Weights of a small transformer language model.
Size: width 384, 29.9M parameters.
Training: a variant of Muon for these matrices, 11587 steps.
Each number is 500 + 40 x the weight over its row's rms, rounded and kept within 0 to 999. Layers, rows and columns count from 0. Numbers have three digits each. The size before them is the row's rms in percent of the matrix's.

# v: layer 13 attention value, 384x384, rms 0.122, rows 113-127, columns 288-335
# o: layer 13 attention output (transposed), 384x384, rms 0.171, rows 113-127, columns 288-335
# q: layer 13 attention query, 384x384, rms 0.0908, rows 128-172, columns 288-335
# k: layer 13 attention key, 384x384, rms 0.0935, rows 128-172, columns 288-335
v113 089:568511484446495550511438543517504544503488468522478551381483478481512488564447528480537562517484479467484508486537515543493529562453485499579435
o113 092:538470483416539493556505580415507477458559491522556483405469510487530512478477519523489539473484459496543500420548480491458464532566573522543479
v114 091:568488488583482493533455496483541477557535467466526534396550479481433468494589528520460493480508490451474388458496493496437492517488498484521488
o114 095:636535546568486408523498515536492453531498536549486478451468505513538500485525552495488535539442529581595468508558531388514482521500504501489453
v115 085:498451490542515492550559468510500534465450507500439498462541561488498462497567489551472441506507441473536561501492529546470429535469484494436543
o115 093:464483536493540574582586533442519493533500505489544438504435496448549531532452486471473415477545413564573473520426430434451421579511468498547490
v116 085:566514498529487430494523468468486489508468408526504465519499483503539512509475461572486533524444479572546468506432525521432505463475516507496437
o116 092:515481413472459403451463464546505504444512496521530592465538538471489556499470491491512524471506505486500498497483466558524560507435445485484549
v117 092:546543520479427496519428459463462453516510531471507456553476486483417526501469471525492453489458462450522544502511593505509474440497472454501472
o117 097:542529497558488522582525547443469502508508499480487526489479512504455502441477501533519517528510412495525497474504500510519548490513502506490485
v118 088:488450487440474447479579493533532516521508514502542509495458489599444497505520560469508496523526483491513529470552517528493529473597475511494533
o118 088:455534476467481519452460483472444570487495472514532477512474531511505506488513569549485575588451516446417479520538595489455440473573453466465541
v119 085:566500490485492514454474464561540553498450417577495570428529518501538518465512522483530431494451479482480461541539518483521447467525546481438597
o119 091:551506513463519554479440449514466487524388526513519509507484539433492559530444565445462500469531515468449480481541541470421591536459603489389478
v120 088:547499461562489427501490523431460471550535471552470448497574464513463442517507555468510540528529507525457461474475433516551520400450491565523474
o120 090:529497469537434538478444564566462490486474482520489545561478525460512562534520478536578524506545441473500493484493468516478514493500482531571523
v121 084:522450509429545526547468481494452512527569522560512561501490465493416499483489517554470534489478530481546507517546515540503480527492497529538478
o121 089:498422480563448462498475435525472509511550454569461523520417475557472499433560482477531520495488550508525459438531532601453420519499519536480428
v122 086:545556584429501468536491440438556476493501561517494581495451469455493496467516512423492505499495451530532511418429496471476508499519529445530507
o122 089:457544514511539507468564480427517502519528507505516565527483542445494553468482474509493502537470495500461487512504480461473502487480465465595574
v123 084:512545504456478474503454501502478489525494543494438506562516408498525586508559530508503486470570513485477517513519475501522446422599506529489522
o123 090:497518492502484494521466493515533475499481493451533550545570414494537531482547503491536504428466499480522454444554447511517412549474520456515465
v124 084:505496443579441521488507509505553538527495486470527496541565516412490507513473549528480448473515557479462519504479520547556435521459473464511479
o124 091:491513507562458522525535500526547482501523469582544480438503487503488498534462539561476496490536527567504482474499514567528529587435469538554409
v125 083:482440513492512480553505443495444512527535509500452482497484461505550476465487568485504527501477513481480498551431475546444465481476556584607535
o125 090:481477557459432485511501446448496531485515490513514552522501502507431505498474538527549482535530529504439561488519467443495559491512572484522522
v126 084:483471463408443512500573517429492438505506459496540513559529542524467497476600462512458517511416471553533455544561449569596527510512551489551454
o126 088:401465500471449528492586499506483477530479421455530576541522445532467540528530482483520465459459516513442540528555495530577441486535531500521471
v127 089:461511498546510431524625493507446499495569398470504547432462537521470531553460517482592509503532464529529488516489511570481465480539550518483522
o127 097:539585549521496390523559487510404474572487532469482522434459479531549540563516519475537535399474530502523493560511480561473583457488485482516471
q128 045:521461433505513425513479511504484488435490606424540474493454478552553491464428458462543506527572490512469467481502536530495479538435539445539473
k128 049:389486447479517489508516478530549487577501436553413579569473561529517522562583499526507475472476527444487475548485494525531517477468451445527529
q129 040:520528544468460502572546564502466437433476506436489523526537512542532529531532461507466453521465461531468501479497477516441462489488543483536534
k129 044:450526453512548553459505463540551508474488438494456454463472549559532481448472491511504593436517458501547463518492479514414521513453578553518507
q130 044:472553462551493517582502460473513525424502554446515430498460533478508482500478488522557496474494524453463468466495489536429461540584518441499538
k130 046:491467457466527421431523517577505490547472446554459490486486516487496459520538416484534504514449442506563521510519529531575476511418495518543479
q131 043:520492444429481474403419458447455515469474463512423439490477539440516513542539466450504528487464599512537520525559471448490498486545548524521541
k131 048:495490529534473492566550502526554440461504479560527490483495376512469510489499527540495459447485463499515509459532526498469536496505513445461515
q132 042:518480523467514510557361519476492542524466482495512499504503492485503555502600426414536536425454539437580474418556482492468499463487541482476520
k132 047:486496494461447507470498467512475513479429502591479478527424514531516435481390497517486478567524470562522565445479489487433464506470502444538551
q133 046:536474484536502500453561508533457484577540433540500501539486490527541489506527537508480523476464556460554513467432523502469525483525428542473485
k133 045:483526561462468518517435524457545548415490504503571444491452539484477598430410490491564518528456448519466478553515446551551515487564539593455567
q134 046:466517477517495559529494454503414486537479440566486515489480487421536431563482475451487536485457545498496524540499504474502476440493486543453493
k134 043:572481504545444487543495485487602537513492579430509507590603532526484566523502524523483458540550463453429529472477452535536542550611529507490475
q135 045:627559511517526452454533558482513547450533520384555515459465427487529589506451572500540528538479518576492419516444529499539500537467549535484442
k135 053:443513527516444553447468465538497556577483509515455474489549612522483415450611520453494462521530503498465557525489501495493541531479435449445500
q136 045:489466499499503462508466525413456493498559526482529472447452488508519467526493523564559585496526492583520441486473441497503571501477462493432440
k136 052:490562473531523479507568504507502535533454518519401519477502495505519468496548519514424457523488508526462456475518531493430519485486542443457519
q137 047:565523504507553465558418496466534486444492514496530477486510506523465498476503533515500457504555551581456485482477547496570494522500490504485478
k137 042:464481440480498551404531440493453449499534509448445509487414470514520437546495518527513523508476519491579517508544484486497500511552527496549512
q138 058:560499487469507470505536518516529536431520515446524497552481486511509500549487580523479475547545521549530522478497502442496511573519480455522515
k138 046:484431457485539536543456475470502476540512536552488488537404532478520493493400442501419509427479490524539463492469529535488515457458542491455486
q139 046:437506546492523488495522464476486434497455526536470511525443489482455508531529502465388471379423546522559545548550509502512531473543478491584568
k139 052:559510553462448537573498490475473504469554492491517488520496564398484519502435451491553526569498474516433524499539435517568461457558554541433487
q140 050:495447560433482448543531494459512519532491474545462423551513456503461458491502499432375570450442553577548520527518547461467545524517465462485519
k140 049:551462476552487496486479495477439497469548470500466517518481580516493509520478529480541492593458506425535561497561460494552444535503511491509510
q141 053:459474524511472508462534474523488512575533444491541466486514484475503482456501497554524509472419536477573486495514485578516504440505495503501524
k141 047:510590470481544518435432554524485516521501487446541582478533440512489514491442533485531487529526463448448506497529463398510465475515512536504444
q142 057:461519538477546376564544517523569524449481541565527462510520505465526509499498491472551478545539512514464489505491479412503547559522482465510486
k142 049:537466499493535553507404517465500431456498456515490456531456454529536489495438564478495543433482485558566476525469552537541525472468504500519504
q143 056:468445568456462504492557525447511446595490505568474497519471484483484512500515433469414543500513549494514530527556569445460465520548454481536577
k143 047:527466525472467445553467537420516522478543543486576461511521548515470545522469592519479480589426521490487494476503489519528509489557511533494415
q144 058:490503484510506490498494501460499526610460409577478531423459475500529459482530442517469536501496520532463541537520574529493529481458532514492562
k144 046:516545504490451484477545458519458482481544553444505461530533454543485522507576551491525497514434442430556526519512519472487499537567461538442454
q145 056:531527485557428516583511511449424532456541459443599512467513468577471557456503572544611548527468488489478465482466519556485548488493554472497463
k145 047:438540427548583483424488514547567468572478555542423504442410440478510494522526442515518413442530518482552529518517488487448438532536536517474544
q146 052:464470573481519537461519469495516476470481489507526500483493520479537503517510438464452526474495559464512463552489560490501463534519456552555582
k146 049:521514496530464569505533531564470631522483524490534513496510456492460516518508581470507515516536518466443558500473374491542477455505471499504429
q147 057:496513488505454554464463501518485532602506450575531511451468449524493467526538495514442510438491492473477519552527558571514568519519597560469570
k147 049:459536480440437479467513580466469465485549444397441473510447451513528471487521516532487467485459496502540509502562486519488466565451456476505477
q148 056:509523506533567476478520536602485471460510544480566489578517535407493499536479474497461534475483509530598482503579474429420421524474399538571531
k148 049:532467538509422480571523507430506550505520504474469544553542540522445607506480537527566537562474459495449476536456543516571499490553505504462431
q149 058:480464483541478527459481474448513539511491536576452509442511475462510554521530444488371483509491468537471517561579499505451499451487559543515559
k149 044:498580515591502450540570513531496501492510439485555475516525510597524495486572520554510500507418535483538525423515494530501511467518503510451509
q150 053:461440505430518531468498566477535510500524474533413552486502537420521551569500462519418526417496520467524544516483521463519443447438486551574525
k150 045:557529506514463462478532481447459520528526480484580462519536459622493592514554514510566528614470465440499533517441474541490441563547519472498446
q151 053:490440525479492519465529495483528527563468458520452512439407437599528477450507550477519477486527495477468481543538504541500558461515582480465531
k151 048:508546396541537497551509505543511495478475480474526527454540448509532492532525457482502505515514561472511506457525451452509452543484537493554490
q152 057:543492443459485475545440507457490490559516455518577459483485468604463487531537550516508499527501506450423500514451511521471576409485500452495510
k152 049:490446473472544489526471502525498438491470466448437570433451490450506504513547430477429480442536564542509450493528548505427547537449507515455548
q153 060:557522552478522475494517507511497481442532473447539512590539491529520521516502501495533497517459468541570482463483489492492436513503450472517464
k153 050:523476454474493569519488452550593460437474511540449492483473511430434474532411569521471579508543490468441564540474522520498548455479534460533493
q154 055:437459461495492527450504495513565536512488479500422552489508469514511532503484401500397526487492475507510517458524512513460466598460521483536612
k154 049:530601546535541484424597505476491487464494544462514491505474428519450445496523567552602511473464501526533560547506514503527520494496505581502468
q155 063:533535468465438493492428534457529567585527434559550449440434412582512473448569508512505460491547456484475506535493555534529531466506559473448517
k155 050:452544474510532515452551538503446442464502485411497480486555432438428433546472425487437483488537471481589550456545461490547520526503526515532488
q156 057:458515474496541434489623496545518471459530528478452530524476495443495488473473474515517541476540479561514488432555494483480427577451468497469450
k156 055:519482542438429542558469500413536502500511521516534526529466539503495589524475582500504504535484548530475582571504548504532533395538497488477536
q157 064:501500480523479600472500560502578539550506501532495481424460461482544488526506473484449508510549511477507488540565493517517554552458539529541533
k157 053:493539533540508439504510489491455506442549515435468481520511498502491507552511478533539474424482435507581520428468523508499544539540553522534473
q158 068:484522413511402550527523495418566494547495439502478490451511395579507496487479530526453507567511482507457516536507534531505565463464528511472515
k158 047:507525517501556521512578547526478533456543473507460472486459516412506447549501476485498519453564481545576517490505527515471481522531573516535516
q159 056:516564534485515459563441442465475486516499536566516515568495495593484496481567560529546505471534500509453435537423543522504518435522556485505425
k159 048:548455537507497556433456486492438428477512476441484497489479530435449446493477487512531592483464430523534504520470457521553576522522492483516437
q160 065:510526503501493471532495438438525492499515500456487513553537469496515520542499502493603561529500517449534464478515481498488486531513465468532498
k160 059:481464496506452531541494527511479473451534467575491462497491575519428504537484608441527562523508469556429499547431512493485515516513489487456460
q161 055:472478498488513571422566498480530477453511506461428530575505506444548464502472432489515529461533508550528515514477514517531520583474437507559487
k161 047:482472467565472437487478519480491577512490576509568434515480466561421481496461511492577547512431463487452522508470523477506455469552552545475525
q162 067:544530525523547475493539509533489525452544489467480526609537538489504462518545487482536514506484516533510493487480471484513452549523504462555417
k162 048:466496541529502496480479478394474500455506472535471516478517507557492559472457512512492486500496534523547480480474483457504522500535476471465508
q163 066:476436504508563537480497577538510571446527558496457470500500493399440520468530461471462502514545514482503485494495470478544429455473510571519500
k163 056:528582476539467497510465452495490460538482472472580514554527475585554469481556529558526510511467449537474461470490491414505481568431528470467444
q164 060:463440513450523532459554528494489507493519419484492486395496506599527483475536592568554487537540479515454573497534522461556529529437573471565504
k164 058:576495470517533494484513442551548486539524564556433538547445415530562540478434436461485558375473543485442458528539553535438502512517504420460483
q165 054:538407522462535481534418457428502531507542520458624531487529539498470559548465533512520444448466517487550436513423467431529497451527518449515456
k165 058:575504562454490508484545476543507532496526521572478483489564518539537494437534521444542539538535505477478504447490489440485555517535493466548511
q166 059:473501513438498537466511537499524465511517532458452451561504547486464555511454428503452497446485501551485543432456463501545419557516472546490540
k166 051:519472523524481525493471464540466520515482456490520485521521499614463488489524496479435526545502538431461497493483465526504417504481544471513497
q167 072:483518440458497574485523514507495505495491484482459524345452479520577517459440513510491501533558495474408556527536471455487539520474516489474459
k167 051:493526515508456476445493472473459510442461441444493415513540533463515462543533473510510469448471488534557528525541489495492473548487556580546551
q168 058:477499453517492561426549552507502508426524541461482520455467497424512505458428432502460484542549478507499580593569462498507478547458506471504519
k168 057:482566520525516458529491469495490488523510467526559440428490536611528470472544516565495475532530469532563464410576510482482463529477589496496459
q169 061:450479457482450542502529516502548511527504417534466463360477435532502445474502547518481492564561475502453544551501541536499591440457522554492512
k169 049:475540511554512458536459466480467486488525531378507521556450548464556517526464448504471465394464422538561431472567492512492501506419465499494466
q170 062:538562446461516446503509477514514523573512488477517508433496493579548429487488499573534493521545565537499549504514516423500567485496554436474487
k170 058:500449539493447427541449480466434466472570446513519476428466547429508452654554510418493491581455508523508457463468517542481472509495459530526549
q171 061:554557498525519441516485516459547510533519522437467513551550508533466547452482514498490517447439561474547491495481460459466501545535504463527460
k171 048:502531504496499503539512534533449480455473487575492527574507518483572517536527506533482531506475538509549497534487507485547563531513510456478404
q172 060:504525527535455454508436533449523531571512508571536450532516519441473515485558516503475494455464484500507407512440506502487497417541534509450492
k172 053:474468505417470493520493418465521410464518457542430538521537540538539550511490472469485496528486507493452546469574485470482540527503456489567506